config.toml
num_hidden_layers = 9
hidden_size = 256
num_attention_heads = 4
num_key_value_heads = 4
head_dim = 64
intermediate_size = 1024
vocab_size = 568
hidden_act = "tanh_gelu"
norm = "layernorm"
norm_place = "pre"
norm_eps = 1e-06
positions = "learned"
qk_norm = false
attn_scale = 0.125
bias = "all"
tie_word_embeddings = true
parallel_block = false
init = "normal"
init_std_qkv = 0.0253
init_std_o = 0.00597
init_std_up = 0.0253
init_std_down = 0.00298
optimizer = "adamw"
learning_rate = 0.00127
lr_mult_qkv = 0.4
beta1 = 0.9
beta2 = 0.98
lr_head = 0.00348
max_grad_norm = 1.0
warmup_steps = 414
schedule = "wsd"
decay_fraction = 1.0
decay_shape = "linear"
final_lr_fraction = 0.1
batch_tokens = [16384, 32768, 49152]
max_seq_len = 768
doc_mask = true
train_tokens = 208500000
max_steps = 7013
dataset = "wikipedia_en"
Each number is 500 + 40 x the weight over the matrix's rms, rounded and kept within 0 to 999. Layers, rows and columns count from 0. Numbers have three digits each.

# q: layer 4 attention query, 256x256, rms 0.0347, rows 0-63, columns 64-127
# k: layer 4 attention key, 256x256, rms 0.0277, rows 0-63, columns 64-127
# v: layer 4 attention value, 256x256, rms 0.0201, rows 0-35, columns 64-127
# o: layer 4 attention output (transposed), 256x256, rms 0.0464, rows 0-35, columns 64-127
q0:508521474499518419543511503493511485467516539486465510563469481497449530503502457522556517545434519550474537501507502519484512484509539488490499484491488495466478559540554519524500488476519410
k0:458550476512509515520525494523522503496513536434466507536451473520500486502533417517515551586520521535475541476502510511517489494474582499482591475492466517438511519540489445504535502530527506
q1:503487447535521487460561501538504481396498477501524490536451580494509431490502456491508557579486457514499484507501565491483514523489592429508484468492485483446477611491530521526469507431515464
k1:472484421509504528433495503514541514527532474463528527549437505539527491510514443511474577518439468569494538507509498485511542531447524499594447511532512506514482529442571510498469509469500497
q2:457506494450547421552515466509468483495429541467473466446514475471424551462492493554464515497492551533480518514502449542495475482487534517487515494482534546473467503481474513507545555534476534
k2:483490534518541516558473471521508534544490495516512462501486503537462496524523481512463538527475499506505584423525496517515515495504545537500616489490537484585505449491487433521518452526537513
q3:546464473524501501523531466550511476465437460435564547431494501504497455521540489452472456565553485494445458484537476507496526527509464421493483509508534513499535465451529482475520487463473630
k3:456486496517496495524526500532465470445528549520514519468503457443501508504503530485484521462478489548496508505548473535484474517529497502477385480544523485469508477466562498499495514469439516
q4:481470504449466506480522493514484528509520498566541432501510580472546498457473508529509507474461445514564466505436550461471488511538515492486492445503483492491492521533473515530529540459464470
k4:470519504496479487481532501504536506494504486490550444510503556526493493481517461523461522498487487479531512497485513492493517500494516538507634500499486517536475542497500504492476481515548493
q5:453460431517544455491455488517483457456529488535539529469503535493462516468475483522466498539494522579490468467465495470490513551468520541553457478478537497517489530504495531494531488478489518
k5:455416448508519511532509475516518541531488465499534450531496511501474490426537446511454521500448486492544539443497508520494527515516523489480551452479506503499453528482510485492534497521461523
q6:512545498528496531508533502474530492498540513462548473487474544534535464481501515485438568530504477461590503486481521467470536513512545511528606481471506529544519508518554470478437451532547529
k6:495496480502488561512489496509524469548529479456487572509516528507491494517489532479478526493578511468525518537502499507510544470451479525562478507508527479491491444494534540481458492498491508
q7:504460469525519566457460508515531507502501442471538558547488479523486512549496527504514487546473454525440502506493512505529506495446468488506444507498501470529516446479549517486487521494494508
k7:539477506501471484518490503498475478503474489523517504506481492429503493495516497499553487527469502489483487506500504503496484492507479492482376489507461505456490520506508503485526530483449530
q8:573545532531491486533569499527469511488502500445455520528434495514437568493498450466493541527499507538509511500550515554511520464522506488494577495463491515517463500517561489521494510548518489
k8:526545520497509476534510500506479502446513540386471577501485443482490522520478460473530552525578543466459533524551483479540487449429541512561493509510480500442487530510509486482514459519555478
q9:423542461504547459466505528537558445434527516500532486461552540526483506503511451543415524494490532495549480413498487522455572533451540592566552551477568508519464539524466484438459473509540524
k9:484402492535539552480465500465565503573523488463525545507475487520415481482511514504478508505522441526583516500489448507586501512497519506575396509498486496543525499450505501520517475530485521
q10:452539512492535441561557464548519488477470492473481466466493454498431552507544470550483547550481539490497547429549492554496519486496484541473575509498563526553461454486482424519497524550544578
k10:450506449518506479554492487503524508518495485486500561506422432560475511510546518509498528565500546495478563484540502512547478484488506514545486526515507496526524488451522492507526446546522540
q11:552513533507454580434554535442524551527508573531535468539521546553520481535525502553511491490445479441570484547456523477481516508572486494464516478499468495501519519560479500492446465497523442
k11:497556545511446535402494539453518487499511552469496519517537568558428453512498529549519449446522511487509530561523501477484461516483511515496518491484473524481486496516468529450431501496573462
q12:487518540522502517470529488537509539481496490494509518542492490519453486510513461545509534483517468495469496491519512546534491451493488487519528478475504498550524500515470510538454514483546522
k12:486483524540488476453496539473491512490519491518512567498447474490514526508507533499539519515492547483455486497508523467521438489517504483553357504478515533493490537482515462511496500494475516
q13:466488445502527495518484521460502473478511537534523478461517527481535518491474527482485509518498509496522491522495509492446521556470520498500507512504490508471524508480485462468504486509516517
k13:510487474478516509503490471512538491533497520470493476499505523536482486484488501493453487502528452513515517503488477526491521506495466502482614477512517484551509513504493512474497498516549532
q14:539510544477471524527465518510493489521502496505465531522527463470496552498474492546538495488525525510481487530511490545551462439455502552454448502462491507495490455533470523503543525493489477
k14:550516527486515482552447511501464524479453516510522430504554487478544488522497522513565491537495512472502472511477504459498463456478506484446487507470460517473500541565412451526511483515508488
q15:517503547506498505506496501486515524541495469494494520498477465510472490509503460504506513528544491482473492487502515526554445481491486520510485474513499506544521467515503516513480507491498484
k15:495506482511511474523513529496435489454497510544503557521498511461510527493468509520543488495470530499486492493513515465509467463494484511518409535496497494479499499520486484489486499507429496
q16:480495416434503510475488470498498486464489504434521463524491579477519465455464454555420584530492501481537540535526499495508500496428528547494496497521517517480464502437518481515418543460509534
k16:501511482545519526528464513478506500533489427494517538554482549501470460558498491514507495507489468507510493480493493497532473506471483594591340509468476502532492473490547509483496491473403506
q17:469439435491555495519461524496514509486477502519519521537484488468460546509492481555532474472447501559408521519510475501490496484461465554485400530521486486473515514440525476508545513438459465
k17:513508480515548477519497495498481510497475501532480453512495500471500511508520469471533486531441502548484490464495553499488465500534495488458483464486463481500511537519511480530567488471476482
q18:523521527517508492518478536456512492545451522579475489499512425469480516536517563494556427450516529475470485493507521554472490452520465514457527546509489498481520451495480485455547429513479517
k18:534490537501505503473460496502535462491479579529477418474573468552459530500521530523476467511541523452485541539533473502476476493501500500395631512477504485514519424521448486482475490512551493
q19:432475489474501522440493542493497530493525498572544465497538556479553444492485509501496504413503478441545453498469519465458526514529507532522460501528504501479505550506467496457486485477480481
k19:511456510482504540422478502460521486528509492555514428504534569542506479454490532519472474449445467500569455533456501481469515530514475484519547497510503501570487472439484539520466487483503499
q20:499457439500512500530460473496508481520471479504510488472456469460544445472507556516470510516554492482459483485497487514493520512468464473493486480529510475469537480489498526509550476479511530
k20:438483461540493541492492451528542489486490522542524453522535537528480522489545502517426504489483508502498535533519504498485551496553494525428530469515525491533523437482532466465481536504467562
q21:540487472487483541524498503523509493535464500492555484464503490440545483513516539490475495439524498471500437552489493473475481515528450452441492540512494489489543465443491464511509477494478587
k21:542537556496473514519422471503488495519493516580521460463560526486462531536483542530442446486503473479491481505516469537480528528497455561483494478505597469547482461506522517439471483459460501
q22:498460476527518536487537506557513530458503488514533544527462522471530480496483508426522447464508497522481518510475522455510454481517536510507382503522461460493511590460597485514498527456434480
k22:528533499511500471491518490507497526500498477502504430473488499457533480526479467493532522495414503545512497470488516451463534503543496503492450507469487482478474555476542516507528512466433477
q23:472502497503494473545485492521477526515425563526413469483517482497448543469478497567513488472514556497476533502545476584506508481524462507434533495508499527494486435476454503490547537510495517
k23:457522513497521510470499482512536514472473517472512492528521484566503511510511483511476508494519523455513508512523481474519483492542487546463632501471526499579492472519463462501494452522582496
q24:578510530523481500502539532486517511510534546468486501535473480491498548528502506477527485465462522499449529505536473518513493488485496469449502524470468475505523470493561464506509494520493508
k24:569554516516501462520484486497478456482496514472476510483504472473497480538498481514540481526509546469457487518520511513478492495490478494466449510529491525431501492513482503482518499483498491
q25:545506455496506508555491502508537478525452521469527533475538453498496494553557553501479469508467515492454456502513444533499502504515454477468503548461539457492537405473502482441501461534465601
k25:515514506521472497539501495523489480515506550541504521466520497465452499494494522496500440516497507476471485496506465520493497536467487495459388491532479469471529465526505473489526516500485512
q26:493567504509449490422529508502543538522479555461399527556568445553438486521509484523506461456489544492450544541546444534519526510498463507503494529507496473505504513493435542518430478502532474
k26:499529565500492518428483531462439507460495489491450597510505459482436481542495493496542430449518492504492500514511498534478457508567518491494328557480504512482511480525504454487514514481493437
q27:442512548445536477470553496520424523479522487489540452466486582539481475473460468485465557459482484478597496471445527442510495514539539523567580442469558526539480559533498534508433521554550458
k27:502480507484540508482528529507530505535533458468526545509482532455493469466503504507459561487528492474516481489457487488511520506459495492566561530482532531537478494480502518525481475469531519
q28:469528498475561447524470484525449469486512525509495497446530489450487521491454488483488455406542567514498508435507487485480493512485529549506506509498532516492504493521485482481521476535497498
k28:488475517486533475516512475524535498500494499488501455460513493494519502454492490504427523472556454479557510469468483502517499493536489539486613499488543495521514515483489499515540460515545504
q29:507485475484528554592473512518519483484502487481529531493479498404550479484498485484515561512492446491493531500515515533516464452480477544474417519519516497496505465447545453476512528523421552
k29:506486467499504479559484493507498494495514520539493467493483541439519503524445534484554474564415519510489498488484513481472514478494501516517479493496455492497502519488509459493550497509424486
q30:464468476448458528428452512521480527487525496571492495468531517495493527476457572526455461442556549481510466482477511507499518539498494530523505519504517509521508458518472508479510428465493560
k30:480453530485505468459454493471520498514488507502508464468562515529500487464492519534453480467492482450543521512485472468502536492543501522489554492464522525565484473512482537481455469488508504
q31:494480433493526544470508482524533500485515452481574508507455557485516501499504513529468521549502431524505447531441529513503501500486482487502495488496528489478490447478529549469481530511487570
k31:531472493560488499520475513477481499517507513503516509518497525467456491513522501506501504540458510487444545500490508494498518516441499512514363521554453505515472492466516550492500538445422558
q32:485490508509488478490454508453473493530511518505485485518494516536500530497463459531519525560470503536520521524442538517494466480492504498516522485508498530472499503520505539499519510516515402
k32:489499531491505499494535516521499507533490477481487510524493534477504472490500501514510516534550501502519488502502531490531442482482555491524647471454462503503480510543492490525487521519589483
q33:520508501494465532509456476536532502498514466468563493463505508500515454469497572468424554493552507478573475485451559461473483513503511526509569506477523522556512477486495468488472449513504522
k33:442482491477510523499478503519535507563516439507495561483529545457465516458463530540443498483587479457515464530527474519520505504467502594562488515474563469531472443528508543472468504506505544
q34:477483439500521508519517489511516504487502487493562466481505539480529462477512516518476540523502482491524504516493532451451511520483509494488498494514534486476523516466530495487500489457494509
k34:433470455539493568479499459493529517531507488544521474512489558527484495490485492492434515540463441510514544503507478498486574553517511528512519455517514485525498466452547483471480515490512519
q35:504517556497396547384495483464499556541569504543454496547498519567508467501450513479516526494530480482512499528469563479491476489518531501558541470510439491546500538544443522537447482475565403
k35:488502523490480507378527532537490499498504428454465550511510500502520478485512488498524496483514526490508484539511520468497474497538501485552516525445508529492475545520479547494429527497563496
q36:522517493525507494501582503521478540540492533489438472573528529540475532484512461501540510535428475564481554530541479487532510472554479486482492456503482447480445536475479553546490573496513412
k36:449536484514511504462535501492481516483506513398453474525447490542500460532513414491553528557483528503436522410537491490511502515512556430528547492477459502449479547467506475522494511479570471
q37:491518503528472433539437470498502462521456561457447498500501420532462531497526520539533505560493573463455573502524488556513518463505482496474510515525480543513488474483441472531576476535505517
k37:433502470502515528464494495508526533516485527525472582505469466550491493505486518501480488516530547521492556519528515517514490474566550502472556488497530501507543457526485462514497476562579508
q38:542457430508516518513516508523533534464502448517542474485426554373582480521486493433508540485493461502491520544507498473485496496490518463472449522497503453461536524483576456516499458468448508
k38:524524462454523440555449459536460485490476497435540431475503525464511504519459496513481519533474476536528468545480492514462555558465496565549499456497524480483458536492558545479507503442423496
q39:460480527455472480470471475505456465511498468493548458436550511527491477470495513479450475475513508513563446493442516460475483525533547535517512467466506513516496521532465556460511497511498445
k39:466482538517514528470516489540523517491529439539528473474514555467495497456475494541387483464534460462553456480460477492521501525509484521503581504479538495505469498529474522520494508502561519
q40:497491493483492503506451510486486522542530523455494541492518471525468525522528497480491468444474544494480467538483472530525465475508469480525522529480488513524519454493503513486487477535496520
k40:532516550520491473506489499495432480501509481501485556488509457475511485491491504494509466481522515482479494478504483520499484486477498476498420511502480517467500493503461509503509528483466511
q41:484476524460490531399520506509467529483524450495488532570492490505513484485478481468504434435519499507473466468477500473524495471531504475542432501484461442513507560530505532531476529463470434
k41:538518538478482476496527533482468511477522477512504479492498490444557503514523447512509468442463468513495456477456504474496483508525467482514377537494485486444498580479515483516531522466420459
q42:463487460487516501466496495500482470477530515511558480477511536480523490471470499505463487485518521488550488479495526464465499556510514514503476505509524507482494520502499482472505500499499502
k42:464492490507495511460498466507510528532513486518520465497508544505491510470482498501432492463504453512553524509475498512486510499546473514499569476510511482525478509487502525521489507506522517
q43:464483465504525452516507512510495520462490514507501473473514516486501456501512526440550470472508515506510519474523512483461510509501550490511484518513492504464493535475499482463496474487490523
k43:433460465491526530485482469523542509484511529499489441480513490521489507492500459514474516498471465504501521517481465483467541513532537500510557466540535504525508453482494510522505490485517516
q44:484501450505513459520528487511503474477476518487520442484502532491508465491501516481479486480486502499505491503534511462459538537525522455499522479500504474460480517481507510516503481495499542
k44:442517487514492531497498458503530523499498509479492487484490513533472475504514495513422519489532481496515513478518490513508584566477517527510559477528551508541499440471526480480460496495524520
q45:537581419544483515459510520514554443487529509455492554550538465550456507529517468532432503484552531513458499483571433534501535549473558506563530569441534440500468495501479494474424457478538511
k45:522510525525497542519454476497483504535495487467466582511513458464474477529497480474543464510569502490470500518507473526514499500494497508534321521501468495483522486500509499482510515495486487
q46:500500557496469506415541528521487524504503489501485542537500500548491463538529481520495438467483485516462451508476496525547468475506485463503505493473480472499487501520453546544443529498501455
k46:546525546510474468473476533487461505451526495510495551495513471486521493501511490507561448476481516488460485480478490484511453520493487455518350531487474506471493529494502460524488518456448478
q47:527512536471454532398516481492527513523505500442498507525516474624462439524508526500451478496561486452504476496481504508518512508485477455527543498484470519543528475510462495492431492500556489
k47:509512515537472525451514522498482506451513453519499603507516489472478491515517496513526452463534518486475480529508490491541439503519477503536347511509495509484512498514497524489486534472466485
q48:540466518506491491566466499497507505489486506485503520516439461496485557496526454498552478563458507541463467540499486524532469446490483505485463522504490519491487479501542504512546525483460492
k48:537527494547477472592513510507466505472501501502517495497506461453520514515525487497582517554474534542467492479504517507479504477462574475469544477520452492473511503505492479504564498519497487
q49:537532501505477501536515525493507499529501517476479544468460493521479539511542476505516544523531525494474499534527494534513495496529448471465492500545497513482514440462524491510483483498502567
k49:500503466537490514526493518485458463476528553546501555504515472479485507503465518481536495531484526520462525557536511475503464455442465492485417531546492528476510475473511515476514493496503502
q50:471487549432475493441431477496442541576502503552471456455535471527523506456490533458504478454467531497546476515458498462511489463548474493478514485511497529518526503512440503540526449527491475
k50:468465538459526456479516497503513528512510467496494474468526517548489518478506507545483458486515510456532458486491521510488521498519498509514631510454537519517474497515488543496449485486552525
q51:521511453492527454538530454547472446457504495413588478480495553545469505505532459473436540566478457553512491459485487458460528537511534485541529481484546510493462531469528484470462530513507535
k51:463487442526517540592539492540507499518515468464526606508455514431450455505506460502455591500529484532474490459499477595522530521444508530573505464531481488460482482462590512517547519509481551
q52:553464522510455519473426511449475471566511553554491517535541465517495524478493551482550446490438503498518487513432488451493484498539474519480439511513468494479479476543429531485579479507463417
k52:506509601509459491480524491503498501503491544508478454506562555517504479542483470517479443469504527457516455496510498510485469488532518447392647468478489484433520501535430513493506534557588449
q53:529475531462462522461488508508475516521499510515522540505513465513486513506505488523532389453476547506496442461448482515528468464567505524478428508474496477490485502529497570509550488506412481
k53:514528549523485513503499527489465494468525540557549451482548505461516487523494511488512461472449521465496486485465503463481532502502507492439426502506489529454508511512477489496509499483458492
q54:514454507488558428552461476491398444494534574469474483448511493438539532422446491437486524557456507520520568486499453473530519536458511487526469513499533513482468552499529511513550493571455469
k54:480504486468538481553523463503491528489481520439484454495501523498515487496482500479468525504516497519548530466521481534490542491550533478479642452502485497506470493521510508522526488541508506
q55:449498464518483487493502486501498474492496522479478478479514536489512474470488512496474488508532502464519513493525481493466524564518503493526504480514489512491517506495472484481491509523499553
k55:453489472489483546478518482500507503534481510530492485535515518556522483479517548508421523481498493540540511502510498518488512505539478484504570490515537495535508482476538514503477487522522492
q56:394546486492514469529466523487428494526559527528493501466533501479463502474492496510494552491462477529549560490493530486505494500495502567531495471509550478524517470468437477486463509562523432
k56:438454450445517489503554536507551455489508520534501519549481535498497523382423456494523502516520500475518506459472509518493492508493479476471567541469444550541524485502464473491509464492548546
q57:454532465488494511462488506498507507528531464515511522493509480468527448508492600488455506470631466498446485495540503486531480550413500542556479531507525467538517454464484532491467485497509562
k57:515469495502514511529478495515485496516487469537482490517508507472491492500494524498525481465509498468446512496500495487492540510506448503512335537512499498540510461491503502482533535437426519
q58:543472544513500529489469516525532527463500460491564521516482521480533467541529482522533491523465477489511459516451532516551460443502501492465446509472509511514513477523532489510497486467443501
k58:541516515513489473490472519520490503483512487532527485509487518470520518522460489512527467542464519490500490536488518481491482504466545505476428499506460482452481522520495491498523492479434495
q59:488514530470499548439491535466499502494559520541546511500559545456580457487480522517466526473509470422568527491481529431490520538493513554520453517506518498505538528494480480469473500492498464
k59:526471466472502506445479530459506480511509511591533445520533597518520498458433545500498445434447465487564513530454526480446556498536441505532473539506497526480508492468478531465461492466422458
q60:534494527517489528498540545494520538501478511492494532573471456523495521542527488542534452530392472529448495512481482511534506472513458464467487515487477477509490509510522487527488514510476471
k60:534546521505475485513497505468510479466504518487495505516497492484495497541512461493578475504476536500471498491514488508509455502479525505489427492490449489452485523494497478507520519503476484
q61:459498467477540431508484500470427429525531559476540483426473536464532541434432517488413584543513474526525563570460531446485499545488550529511523493512551526470522543459546481508495511537543505
k61:498483454468547469555512482524510475518524504490448531498468565489464502456465493521431536480508524532486516477488506550488523479443484489531653526481513495540502469534509545488469507502527552
q62:543492555503501517514471540497495506516497499476519523515497490518504520512515502497491520464461502495519505520477509522527484456497475518496516513488503495540494450507545522497498474530500499
k62:528560508510518487506479512496479480492495493505489533485527490458497494531452513482545470510531528464466486517518476504502478468460500498476426509501460498466494505526462525515498516508468521
q63:469483485496513491511465470503449519521469515513462484479524474488487474481476520513532473503529513527472532515490469491492537542460476523481495477527492520459485534493472539496553517512506494
k63:444478519495510475507534497527514522505499530465496462500511498513493504474516467498445521499495503500532521488496507515509510506561500487467615476516515495551500479507484484502508501493535523
v0:565508570452501440485482519518468542508538481459472526496495558531539546482430526479506485498506481479487508430535556510542503501520527485490507505501545527506539392501529420477453477492463527
o0:429546548548528483531583502480485517467475479508487457501471464513549467496542464520441512500456568533550492551511554487497504539470531556477558506525512520501490512525496488490494506532523464
v1:492488438468378461477512521440536510514525536508446527510485436528551545482494529490453452503530542547491520523483472516493483505572583513469500520516532530435546501449534490497471491501491488
o1:509527506523538506513535550478467552420567488480496471494426572424564479479461485515466576512467430514484545537470580475499469477449449484500519478537461468519482558539528470550513493511498511
v2:489593532534487522487469489451474559502475473458445502523487530527541474589477481454510473544475480546522553458519499441493598508504541503581512472494532471552498523515494457519500539580535507
o2:498461508497504517515479478523529517519481520550557476459511490513494510499502544514498473458492496441521468475476508534487451468500473488432381489520523525466502481487466500481559497497426522
v3:496514443537436445545521514428529539539554547483454508506544491458464487470459469521470539568500470475551609453479496448531429488508567518506537510478465516529586501462499462554476498529464500
o3:441496536515580534509511541557446523442473467451485470477442519495489517468544486520463557503507476541453510520521526507524541506461442460509494513538544405554505539535492471467565515469538466
v4:410414664569510532556465488551463487478438431539559487561617501514508475473532522458530476503463503500525530535510541447516477497606418466517476555506429506502434504456535463496515538516475523
o4:562546490468447497467507472537502451448447521455469524455470482472429504485494383535478506485565451489446464484512451560489457474432490487486459477519464552504536514489502606537403547525553517
v5:500538479543561422547504439525512462446493446475468471513518533488501495543510545445480466448472488566509530441528478507505576520504513453544516473490516478476442458474473512569527518543468541
o5:477450519531469583367479489520527507546526458565601464495495501491535484511552589581508470491527484404534454494461522521494465495512434494498531527520493507491560452508432500485457497492502493
v6:476527480514492587488501516497494504480512527506540500614393518462478479484522504462528464412455495456474485496410489507487549503602523447507476466493475525474488561475434480457537498556501529
o6:504493481487469481481514498482526487500521516531540530421577471532492520493454503479465522578527471473544522491561492500515492444460471513501542484493499494461491501544495518511436518552528515
v7:504495424464532517490528456560525445441488458545538481423492469562423493543541503411479498399516487520541471559465494530450477507517511525516506467467562455471471565537522496537505538490507506
o7:529483533503453525429459552501491479550524535513480529575557572479539516513480552559584501538531403450450496464500479473520571551497462442474413525508430517515526422462471509485520514431494545
v8:468393532481475477449508470521512508472439496544538497471515444519463518491503500532471542524558575477498496514474494549501387510477538506472515508507533479523534508497523501515472493480484538
o8:526530450502510490529499524491487504511504503448465494548500517466555493494481470490557446503490469565467519541500488478489572501490499481475446502497430496475506516502519525481541523498513490
v9:549492503536558558482526491540525514443444543511515474508504493488476507500478532534521450497516470461468556489518436501521518519465520492458469496463495472487566488583458425514501485458477518
o9:491544530483522467562479505485447553501461471502484465468476461524515505507532499449492478476485480483562439531510528498512434498544536524512653532469525498490494517505484509443486468549463512
v10:442506476545381480549507520543466505488516501518544486499533509461523457508528515497531516453483519569482561549531569491450462510491472527488511472516441512470403521527531523415498526539543509
o10:579469509446537488447460482488518430508507442468472561494467494492424537449495457510472538488565516432445485457541459519509534502517496464519417557484470506538501504482533501526513510516486498
v11:449501570531387522446552482500505465463500523553483479547446511496496522568517534453461480425496570436542487471494551590478410495552462496497475488500481522478487521501532386544517555531498469
o11:525526462484483497501481510489515509479520488455477482503553544491475487498463476490549550550480422539407466546538507471480568512425544396453500462490395427483479468542486576579470536457578546
v12:486439512548499583496502515465468547556523518596476503561483540481482539499443537513495494500476499489496547553503527437499477492419442515509473471517476524500468529495493483480448460487479516
o12:464555433450499455541465490477532468443511462417472548479469497495436548483534439474452533483500536555419466467524487572506465497483566483491536534486459513507500477500543477533537493497557499
v13:527549550490535514476486456574500492494446436495541498448522499518505546519521505460513505531533425504521502503519516502485545500514533460530539479473544452538477540565509551534499519505555524
o13:516462530499453508519457491484492503536489538548503526496499492513517481488497540521519450466497504454523504484478474489504478493514490516459338497525489534488512483494468503459570521503402510
v14:521528483501476528535534490498436507548507556462485489561462532534511538493494513532521454500531458450484529498558496451523537505532532464511490464465479458472532506584519479455481485515513555
o14:485482522428567481472486522520482513433511473529492495449484459516472502491485450457417551529539500500494479472515498533512444499494527540544596542514522549459456514470459535458500529536487531
v15:443524541505446483499429507507500513533516484531540472425536505476498472537470507531486495433477537568546473540442538489538461510494468477494524463512569436529453556485488551540494463475496465
o15:501513470528498507505529503483528464515486516470478576519458468520476510484539471517499514488521498487449545478525487538518523451463492492516427539505411529524527461470537481509512521498533536
v16:484531530412500459437495516533568545529555484490525502563510504506482492554491560485537522463485571512479417506517481554509489435480563506507514464526529453511490539506528508516504505471452542
o16:471539443495462487499556497506438462502472579451494591458533458519497487464465475481471481497562540509516571553497558518501517518509465536448499511464487537533506524418528460457484468496530482
v17:529489506512486464534441537427423593589598554476466499469502474534509445470441510577479513528535485455531507524515571478478434473427447594523505510535491497522568452435549450398524446503504446
o17:481501441528563503562510471464523522478474493460435484575502546488491538535478438431545530528408543595438509480514481493503526491487604439495533492489512496477462497560516489549521513490501470
v18:510528524469547551514462483556436444497473483528554500547455488476507507497566491543536499426464548411499499525445534569473592499563523472517506517471497504460469465525433439458503524435534533
o18:530508500470487477457519522478533478515569509537474534512527457585486509508479506406487454505502497495535495471548446430529454469496520502527439487517458509449495478544509561539478534551487462
v19:530460426560519468502507456441516516471476493536507478407501499507446577489580541514456467459502506490500535473551470473508424533533448525519464474485562507488542469506512510509493498487446557
o19:470492541460512468515509553501493466499558458503456502604495477452539439453503475552522495573534492574464499536492522560517549498504560518501577536491421482477521470499397542493519468494548487
v20:482457583503518550504520489534470504512451501542513479464470543493483486547550519515459471344498506439548446443474534538543451523546465513519485518493554477505498450497476413511503485484502470
o20:497547529529451460493496508489518495481507527486435479533522431544491496504518457474560524572433546594493487540535511510478556454448520496446543465506398535490480472542509582529538537478545526
v21:465468475417529500482507510597535531468476503511504483559539450529488535464518457482523551524492453488489475482498498507443522502449502506494538544529431517497466471499452501475555521446511498
o21:569475557496499508448497494494484485515486464547491476480500533490507466505505546497524449452495499480509468499513470470499450515561488444501500460484539450520530504518503499530508486477452399
v22:483563512500464514483466472440503448440512504470490511567482500486498479563524532469547476473470505551444510479493520584481569527459525503564529472505514447505470536541448524528525546552501484
o22:513440485490486536478499502520527508543468483551577520438548503521502507490482530548467486479530460413544470506487468482514482488557458514480414513464500502489507500455509517458528504461460557
v23:488539500531530528493517497451522606472526494501506469524512542462497547552560454469553483529450490506449551501573494527544495483509496491487514451517511483523470502491489478600517503521467519
o23:441489485507484459519463485552467485506493470436526558516551466515492479474492554508397424446543525494561491490473533472499490479454517504478379540495472535512537489520478513478502468509500515
v24:524535536499426566524559473471446520565523500529521483505440519512529481547527452495523497490502467428486567529562545570491485482564483550502497460485449462470458557566497417522506500515505535
o24:488478472475509428518434502494499464481509467472463596469539433489454526498496503454445461511520538468460496467508471480543541479450538479510420551489461537487496481508494530483506518516493554
v25:512459463447456554491494533398491560488573554446469502574549504523544512465466468493518498554499500497455562516524529486499523477468537527502502536512470554470493547491462477445506474474500454
o25:508492473524558497585500494539451516483465481528538527433507520464528473512436513488437491486500495485527476478463509451523476527528458522488407474476576477516465499499549454504532481489434485
v26:494435509494552430492474505478430491458444532492516488481459494505493539499471470500506471498535478489495515434569437473517456523423481482514489529477541505496529455580451523508494489469476494
o26:526529495566492583554498469482560487540476508552463452514515523527551478527529576560486490539471523522546472527489497515490545496517495614533494453496489514454504497462452533451485499546506552
v27:546541507443478566450477498505485425494528485481463497532470502566498519495529499487482452468493514479478511539457524530505507512492519522486504530480537509467494500453533460420537504567529515
o27:475477522485506482506549506459489574503488497519571479477545531451550486505443488496483535486475474432535425464493523456507505531550487527486491476493546506517464499528496505503550521484426506
v28:512595493416479544547495489448506488528528515485499498404516507528517520494519479488530529469458472507588443480522485551527430521638418439527517511497497506511477530538518501449508471501492474
o28:500436542523452454451527494517449528499523523539492507562521530495452442489477473470489471517504482503439535473462516472511540491392547489516367469526504435510490486545505462549532509447497513
v29:481439433567452466467573478538497561468520491520484510470545568482470578562523478521488607499537530501534534494527522478489472494559483548541494475468523476524484504486534460578488587498515527
o29:533482524447511516532415484523493482498509476500478519520514468485480492478524510523553462534472478523446505513487496510490539489490485441423397493538444503475528458510475517517575496481460480
v30:456556404576546433487475481556453444424484506482499514460529528453504555508504536485491491482534459515562549468512482389493506532524491486525486497461531464514493461513508516524491503563500456
o30:557458585511448577531463487523582484500504524557490419511437479517416515488574505609502528571462490495471513466479479553474509454505467545492527463549468502449560484446441499542526538525488532
v31:493464494513483506494485484514473512461484447510521488522494555452481493537472504460536480516480460471461518464538526562509494521488500487506508457516500473489527514518501447521447505493505515
o31:483533518518530498479485499472498475483500532468501535472497415549475513500544525487429483470512559480526496495536481481517486496491481520503507543486441549496472477557466530475503502564576510
v32:512493546555540559522477521486476507490525528495483501533450434464521416496511471552528428395474468518442505529489538545503606475522490452475491517519467547508484490521520518550534566488522542
o32:461509435453495496434471504493579452483537438471530492455558522525525532556464503437485475502552530458547448497531517527461411502506545520521465583475498531425491521496502529499397444550503540
v33:559520524523439524518506490581511522472506502520473507469476520520546432527555466474535452506490435525471446437526496563533527480502592455497474481491484463502517558482509486545485545528518472
o33:487478492494538500480451457496513522524486537465556480511527441500501555538462552439489500527518574474538542509473567475459505513480489515489509527478475566492473519516516541456509505543506578
v34:512477470478478510533499494537549517485457457545520494476591487513434514500581504546493519452489598524592456618493461406457476527554535549520489487532505507438489487557537553465474467452521486
o34:556516523428487454447519535479469448501513522470465463562478503459501539503489507455585508479538471509374546414484490555473574510533479415507562470541455478538510506473475497526486532547512473
v35:490442484461538515567461492579495469438468509520554480500544453544504520488515567472488485475449537531502481548500527550494497522445529494504526519493447493513453500469519554433526460481490501
o35:523527556513487512412558482407496514551523464482494507530456546481542515492445455478504536520591492454515484467505508475492489537506497487560478517471504530525484503530503478511465554477518482